Each number is 500 + 50 x the weight over its row's rms, rounded and kept within 0 to 999. Layers, rows and columns count from 0. Numbers have three digits each. The size before them is the row's rms in percent of the matrix's.

# layer 8 attention query, 128x128, rms 0.223, rows 0-63, columns 96-127
086:427486463613488560501481494458532540438466563467514556476480469495495430486448575482553388496526
085:537615445602520558506502536454439581448433492538494524550486532374503538493562600537475520573495
089:533424561494503488537537456502513490548431450577510516531551562420487568437564392426488491552539
094:509476537436422499361545565503529445553448458487478547492493411445500526527510408436485471469484
097:503542561568570496611436638406431550490521569501386527546479434485551505568492489495500494497557
097:648577488575441546495501497502532514344532496487465522475582493477474517487357486539513524453466
088:462451594446477552513550466530512533535534432472568515526511496439511570401489552487512464471461
087:560509495517427520469532562530530473540428546566552527452519529487438560508466572486512541436491
108:556523607594560477593463591519479501531571592590536433454482411588555462424496519544498547510488
082:504504463622574503483544441558531497471398480527530503505602449435504507553452492473443467492532
082:581542434545461498444569482484438481477468512529432440477444509507508482413560458459546483490578
092:530472459568463472520497449530490495555416501487516481569373542452463520509497516429455518510572
090:532484564527542465501591559515497513543494474523448506482526521476464536467341539462461550453439
087:487509469506544494553445460485494471468567441578495594558522508443462536541477530482482500419509
097:461412428493596530491548544511507610435565454448443559455423499474496571581504489541539465606489
095:600499518555464476440469564521578455609420514497521528562526507372478484416460486530435601422490
084:535506529470441505461471377512499519494560484391511521529550508516532495492514536455475525495517
098:484524498495469384439496476550483381517519504495521517474600486489521463555484515546499551468472
090:556459403567544459507531468475479514526631573530539520493502493440577478522498532662547412571498
091:495473454479518504519517362487514535439423497538471520500503579476389502482577501530479451584480
092:533515484442546491513503545552471443486517517605452497390490423477523524525539538534520529391470
099:480402512585477431546441518512534477475434490487461438520464491549468467514534467488556609568530
089:516478458460469508466515571488487506542535470489511513469434550518519482428470606423498541474506
091:593507505516531522479494517558502531514418502603580431503431410468499474452611526607531525550550
094:522547520682508503488548510506465465479489567445504425499485540477528542519505514505473480431472
091:464412503375540473443514390567485492553534506464484541391501458588467495445499422496515533552440
094:525547470453446445491572501477520517599438488424491472628488551435536529467594563461384541471606
093:519465474529512509429474494473456527517463569457442614534515567493447552489543534509484579542450
096:537384513583460480459460409471546523505536561432468449473530529464427539446460556519540482590560
091:437460475543529500453512425414488509413584468516545409481528540510553483452425548534547431456441
097:480535483493516515526569464537466472394470486541475452484496428583584472524558477587451505487463
104:575442537468553556478487568519580545380505502485432510495473442440444526548467542501421539477521
089:521516520575453498506474470473473524525465524448476547549535528381568590510475491395457582535503
112:448543503541524547517530529556402476459429549467510520518515495547440511533468515531500464442449
106:510558423524551493508551518558542510466451439523503569492427522524522482546453516517433536478583
098:577480454505525567436525521491536405441454508494529576507525504480487533558507487476488527390493
104:524600553509518528466544458471488540461556502454499456478519579428427516513468525485500592544425
110:465470567444504434453490509449488453540489534366424462533525557510537419540441477568406503544469
097:493603513574459478492512533484409454581411538489578530495537472470478517439521519459519574495357
086:469544421495574479629605516549443563562561364567418477513495460488439418479566569564551500502516
108:462489554513458457514533525495445462510588479594417483400541531611547479463488491549464529518362
098:560490549533521487482482547535500524476490589516461473454486479514451526514453477571476554443472
087:526466468491526484516448415508479543458523419526489511511516512420444485492504443510521499531460
112:491555511532446447493495469470589521446517494365480523522511489441507497456468441456473416537536
087:505497439539550497500497555510417432544491493573446553517522474562520495459581440527521526465498
089:500394486493493497463549464523474536506586458476531567456538547428444541505441522448523396457514
100:475492430521468490545401536548485553502560562574558547537549549477515649506514504526489592474492
095:443543550438544549493464509504494540458523544578494569447407436603452492525557456549514509612491
089:507451464515469489429487504515495571559494422459464468513498505465517397430528485600547420475448
101:657544462505484493401459540533502474528409549548408572479491510426462532487526422538509510500539
109:548616553562373618531446597437525442548440538586522514453556533546450411540451502527561562435484
103:513459535481544487477439578512535555517439474458514538633513397353534433532558523522463552539541
100:505578547485445514446483493547372509511444478513511465403533410564597558488574423462549485522567
098:589573440419363431450525472553506474517474478470518544472556542576467492489521447559569518486510
101:485490504431464516488414429428541508464522533409526666592469513537439493505470595439509442522530
098:501525487559522580461607450476457436418507558474446459511423578525573612541541461550545488540457
092:521525570492431550486453476373543562435489496442562522551509425420546495482465517385457494510538
109:474479542593444494597423488455498577474539547482556469471574529600429577529413416620555509534414
108:497462513549461439469451518587481551555501534522505477531553510535482529447534525601534483470449
084:450545455524476450507491461459570498451444469500443434491537497559395552438521523591473438574511
097:503476465512542540414536498512619492451562468559531498497424542489454477488484504498424498513416
097:556526525524498467480459438439557475447581448491548625441525503522417512445502464407503484501480
101:508456435417584478554495427524480576561567568428542551499532443566479476591505549559575473579494
103:587597483490507499503517375468477521511467530477422598540563515487479595425473513552506540428512
# layer 8 attention key, 128x128, rms 0.225, rows 0-63, columns 96-127
086:456465483468523518516562586398436547364505589420627521471469563548502598502601477496535534490478
081:559435458499532578474503465524405462442434470582354492522509527473502486508559478459463488468514
092:406499493493494467553557456513590518522478538501585466473562467537482523436475436500473498604508
098:566530548448466456488447508523494463521445479431494590530577443375444546508557459541453465409449
102:499500543520523474526440565490571455435485545470477623531439450506459534588466532483507472558559
102:603516478522461557528533508477571469459499503483457478526612530478482583537499493420405539408552
090:459447543533513492571546473500432445570554535494569506516436600535511490404507539549493403626483
086:539420479519452534522444538454474467524502524526457520537532526459547506343509530449399535359495
107:569497583563587520538463625480467487506565517591461471499492585537520417457532512542490540498471
089:518413489544526537449514508461432477471441456551442595583467537502548580516526386492444456423476
077:452550527416524525454536503548519532531517501428511518500470482441512474556521520483459537496507
092:530567458535467499492459424618451526553493482487527424565455467540543456465588503445440485561477
084:539523472485504378473443477527495558532518516376518547384540439430406547515444528508506455415424
092:417525488568511402567461445485532542486498470539485534515532510456390545515592437395470425493497
092:469487461585484527437494509456448437456502457495424563480506520482518524603548450523573414518545
097:640461612503471443453507533494519524527373504506535542590463463457457530485451566493440571605498
084:621471459498538548450440396562526562533522454412461475510499506478462519410502453448529446535429
093:484528607453461382473470483455530500524492474499546573460532412476469611485488499474497485463419
085:490550452528436489468460497522453445499493491532419540486468590543563529446531501525608450516478
090:464443469470471585518558356497434524473505458602459474462514538519493493493520473495537519472427
085:455401526493497411543533560474487426482460508461538581483482495416552425442502536491549439472506
095:527547523411454463561495409430508497515447503442530462467473421533426492590468520503517542587500
088:510487461486564451457505543490405506527605454533507398497465492442470405466460607466529601472536
094:534524470390503524529504503536453506529448354560456420497389489505511417428552513489578540470453
090:479598484509415561494494511531398517448541528399449522562451572533556538536480435515457469453552
090:474533487498477408528504480478493566538504434503499586489547514460508499499422400498502432508466
083:407548481512568480467582597521556518567450451396482485494423522466482489448547562464436494568464
097:602541441556494475428482422526562555457494501484388577583473508454500554571535462503498471499462
091:461499475434515453482454377520497583497546525435524492513550591503520488387517512542575472531554
091:424459512536528565511508357474468498438516498523516417494498593576526504545471480523554458440557
097:492455469536437503580490557475462442547491497514461544541478516495543509524494506518422365455401
101:519547437488487498555493481516569544436469538450527504529506500391482515560466567496434479460553
097:525497468484520520482512575478471379481397495464497533565523481499488544544534466454487534502475
099:441463477547483445475510568469392462523508549356533566478520516488484559555612488478509451473428
098:496513520491414558590478511523502461474452490510614493534447495503447495523411590509389471458486
098:621476536511439541488530494443501439504429475470432530490530466406461513533439528481479506385486
102:572448454530533576484483439526509474485482503490500493524529484523528436451533517461462526497510
101:456525520468428536439450523514545490501454551446529539432575479519496511465471473482439545519520
099:491522528496520358476456537495471553591467507518500559459516494444453459487560576468488472493467
090:502465504587559463609557513508429506497452505619548522516508462476527355457558563464491529543390
103:486448531473527465532484562458477524496430543536424528446532495502467493526402527544463501531547
097:593461527568451464491438564526542561499476474386421604500565431433489546500523562556466483454550
093:562433420608525456458511418523505528483468449448525478479633442486407622490490454555527429497536
109:565487481491519559488502401579505515469488568481414485545508473485487535549555447497517485539439
093:506502507564589588454567519448443500507524524682507481466466564517457453561535484493498504483530
092:499469445429555469464511417405461631510507473459496485482537481519401541502483485505488444544526
094:535552413553566588465536521421551411440494585572508506542550609508426596508459445497528461506549
102:453520495491522544479419551484629514454578578500499539463496417516449521467524544561476489539533
096:568508493538531509420502491508426575563478492437539473396499452469485419384570509545502482514540
105:614528577506422469442524634471554485552499472537375556549457460504490488548477483506437527518559
101:655553505527477487538530560476534500490505509531539435480456519485565435532458540556494617442454
099:646472491502584559445498515534557422465411430523471513539478391501420460522466550495494504515426
096:493444497488477540583511472470542505491532533468497512502525500501523549356507423499435520450538
101:562505479447434566474500402449535456531477499572450456543514540491457472485505518507504484442541
095:424584426455460456450440408480497592439515503480481564507499536476443613585552502461508480580504
100:520512461571414536494494472565453420528607565486389497547450547553567450532478458514588447501613
096:472515459420533495502465495606538515484493358345550461467449504488515573473485440504526454537520
107:550483529596440571537506493468461436397562557501487534489530566572564572538392454485631532510482
102:575481592536473529475538546487406400551503514529491532524507585543537407497496505530531450502409
095:419527551427563470460495484537559561482451565502513505479531555510523504527576545505565524500529
099:495454467501554573540495475471505538503542562551455447486560520382460378492501580460525534467496
098:481439612500426494426477430528471546470592486467521506464574466436417543512528522527506513430412
104:463423490526494507466547473453504479511515512521396606524465419477501478583531534574573502634454
100:531588503626487442399522494529425475420454535552489616556537465428475535478469524426438551456521
# layer 8 attention value, 128x128, rms 0.24, rows 0-31, columns 96-127
094:512490461523437526504508534512511519539536496465595511501560502569483536592470492573541488526493
078:565448571513498498525500457565408534448523429497399612447540546420559442558542479492427453466543
081:574475463503474448469431495440559517519516481512377514578536489498494529411587596519496549330425
087:573564480513527568486618477466483546501568562421528548484533423447423542518407511429576429406511
084:547617471500485464483412488520490447513485503553465507510537458487496503476518470490542492460464
092:550395418564487391468413447622488560502542418544508416487508518482554464380513493495558497449459
094:447503577499499514538455536533517514594455535459566492453447507472438498577558508461473490494452
096:463468567588515582475432459568566596489497502563493527540546456366539543450586469489525493468502
080:462454374528567555583506483556529520408530493437514511540565473494484616495514528476502521476417
089:516557495448453521491481513448459468517555476542457418579541472526554524519534491509476489546427
081:371507570512502487487437593576570434413500577479479501498469493453587540555507487545461483546438
082:449481453433518504491360499453513510461469484475544462495533488515589512463548535536469550540472
095:523502376517555510529500436474564490589560514483490478496407366512506562534512514499504541482393
092:506557471515551510502564457429548499429475533495460445445561485574431392471447495517464488540628
091:582516445518511484518499413547530538393602482564503441522470477493531452517518551557508473478542
091:521520525474432437494596437467485458551516434486451497526506473482516522441592613506491613466462
081:550576516547456558427533498449556504537557607454469532493513499503504471635438433483504448455545
087:437492517493493407483576510560563472483519513591500511658428562480516460523529488523462473547515
084:546412618596609447490439591452544512571491488473515488490508571490465612437456475551522535448501
078:455579555520493431508577555544546460495451491461522581500462477597547494497470488540387524391561
082:575509469493516555529537475539538443545521573461472601588495540495547607492459540525465467461425
080:555470522464467497483508453538537444466518484544507454458472544469503482406519480464549458538511
084:586609557406457481527521444493461476467553537514577473489489601495479462543518502422607501437490
090:430489471339384473539611516445486437464502453415463505531474455526528530509603545506536582525473
080:567507507569595522562361509506546495504509510477454402517486522474545525448505518652497409431424
083:533451501468501525482573495547476492482593465470523534451482546397561441568594609371465539503539
093:536364581498527368438490519563512539442585448522473444521510506519567437480471472448531431490509
082:471594530559516495509525442533494463476456512446504500428514526401444630460410473552595489518545
088:484533553529504536526359480541580458425624522500474519526497468519542515483437505544504406430595
085:555501463464511537542385470441500549533476420470478496499437553482437404460514529483425462544513
084:526379497438524424505414458531477484455531544576471473492389521415557547469517546533514590566445
090:486622488472507473492521500408485472511430536468484507490458532447478582522510472503500456540504
# layer 8 attention output (transposed), 128x128, rms 0.203, rows 0-31, columns 96-127
090:554548549496469498469551480515522434529471491532411453567376521474437544456488478491460575507629
075:325551375456474470505570498508516499444390514488524429623591509585567519500469553469482506556468
074:489532531518509562507496506471449548401527446509569542515465534508548459495462447503480424584540
082:441493565602562495532507444466485548587444467637532454504526436491547460471497591503458441467506
075:598463522485522558446475549401535479454501490447598525563508482485595481512514459523493474505505
084:457558576436519430456556539450556428488491457510444540542528425530479556476571426540538482533518
085:541497445522436540546592496443450460499533525546445521575574549446495538487321432472513541495531
097:495509407519471432488510571477485444432448504449525546555537539566504496500563481461477496492515
073:557491617489421501568521486446497475552476436497465461438415477562503512429529459575499516530541
081:484571483545504524532481428524531496470434564472531539466538494468521561461480422494547426455543
079:569554392450468486517467385471510527519573446500479433533543631571562604518524494431498531461532
082:449529388539383471460539524505423487493603573546470484475449507459458498528554496465497468454532
086:459509560585511550526443467490500485462501556519527462416473458480544417514499416510517481482490
084:489595539452442542520422501484462506498551505529525538511486575505435587485506519404532548425429
088:427487545561469491528479478474415561475417486497461588526574515542527543477531400401460458447474
090:428485533547579584419455532433540525474477609536485553457469521538510496583478453476503457608476
075:493501502514485453644548626536484536509455485496501447464388570456558475411470551479488612585374
083:532454509476486522508545492432461509479468499419528548432527506558458551494413460457527543477489
082:457586475446424569524528453531626538570501466537518479487543386578556441587508532489496552493535
078:524504504522510476432497567464479469471481559492551511472467499397488562506468523496531586532523
079:443515453518532414473564562454447531505522502517522496514504450520487433506534503511504525509479
077:449522561501519474472469513575445584507495397472400563482518450551427558563458507583483494547504
082:506440548508515505530516532481503486454429572523430553478586506458482572484449538460466532535485
082:485431543608505586520495571545474497424529489600451498528582508506496473543508500498409512490592
077:478535436479472488516549456437465457497544496533453554503475462530493420503494486459519555496464
077:387580464519449471474493514524480492504455522453422498536363553647590571494506475499416556488503
085:527598489369468575499540492504577493537440452575533463511549480483463452504524538486485581463511
073:576508481489495595528471514549421451519471482507564514447467444516478495498559609595451492527540
088:461565407531516501467518440537455560511468477432547506498498515480479503356521653442540544605519
081:434432524551548432580440513568470442462529555550484518529594492482443539502486437438578591546443
080:465545481488555484523511586549540543509539529437501466488521563508430496577456455478429418523473
077:485458556513480531497479399644559489505487486520566541522558468496529497466539481540481456445463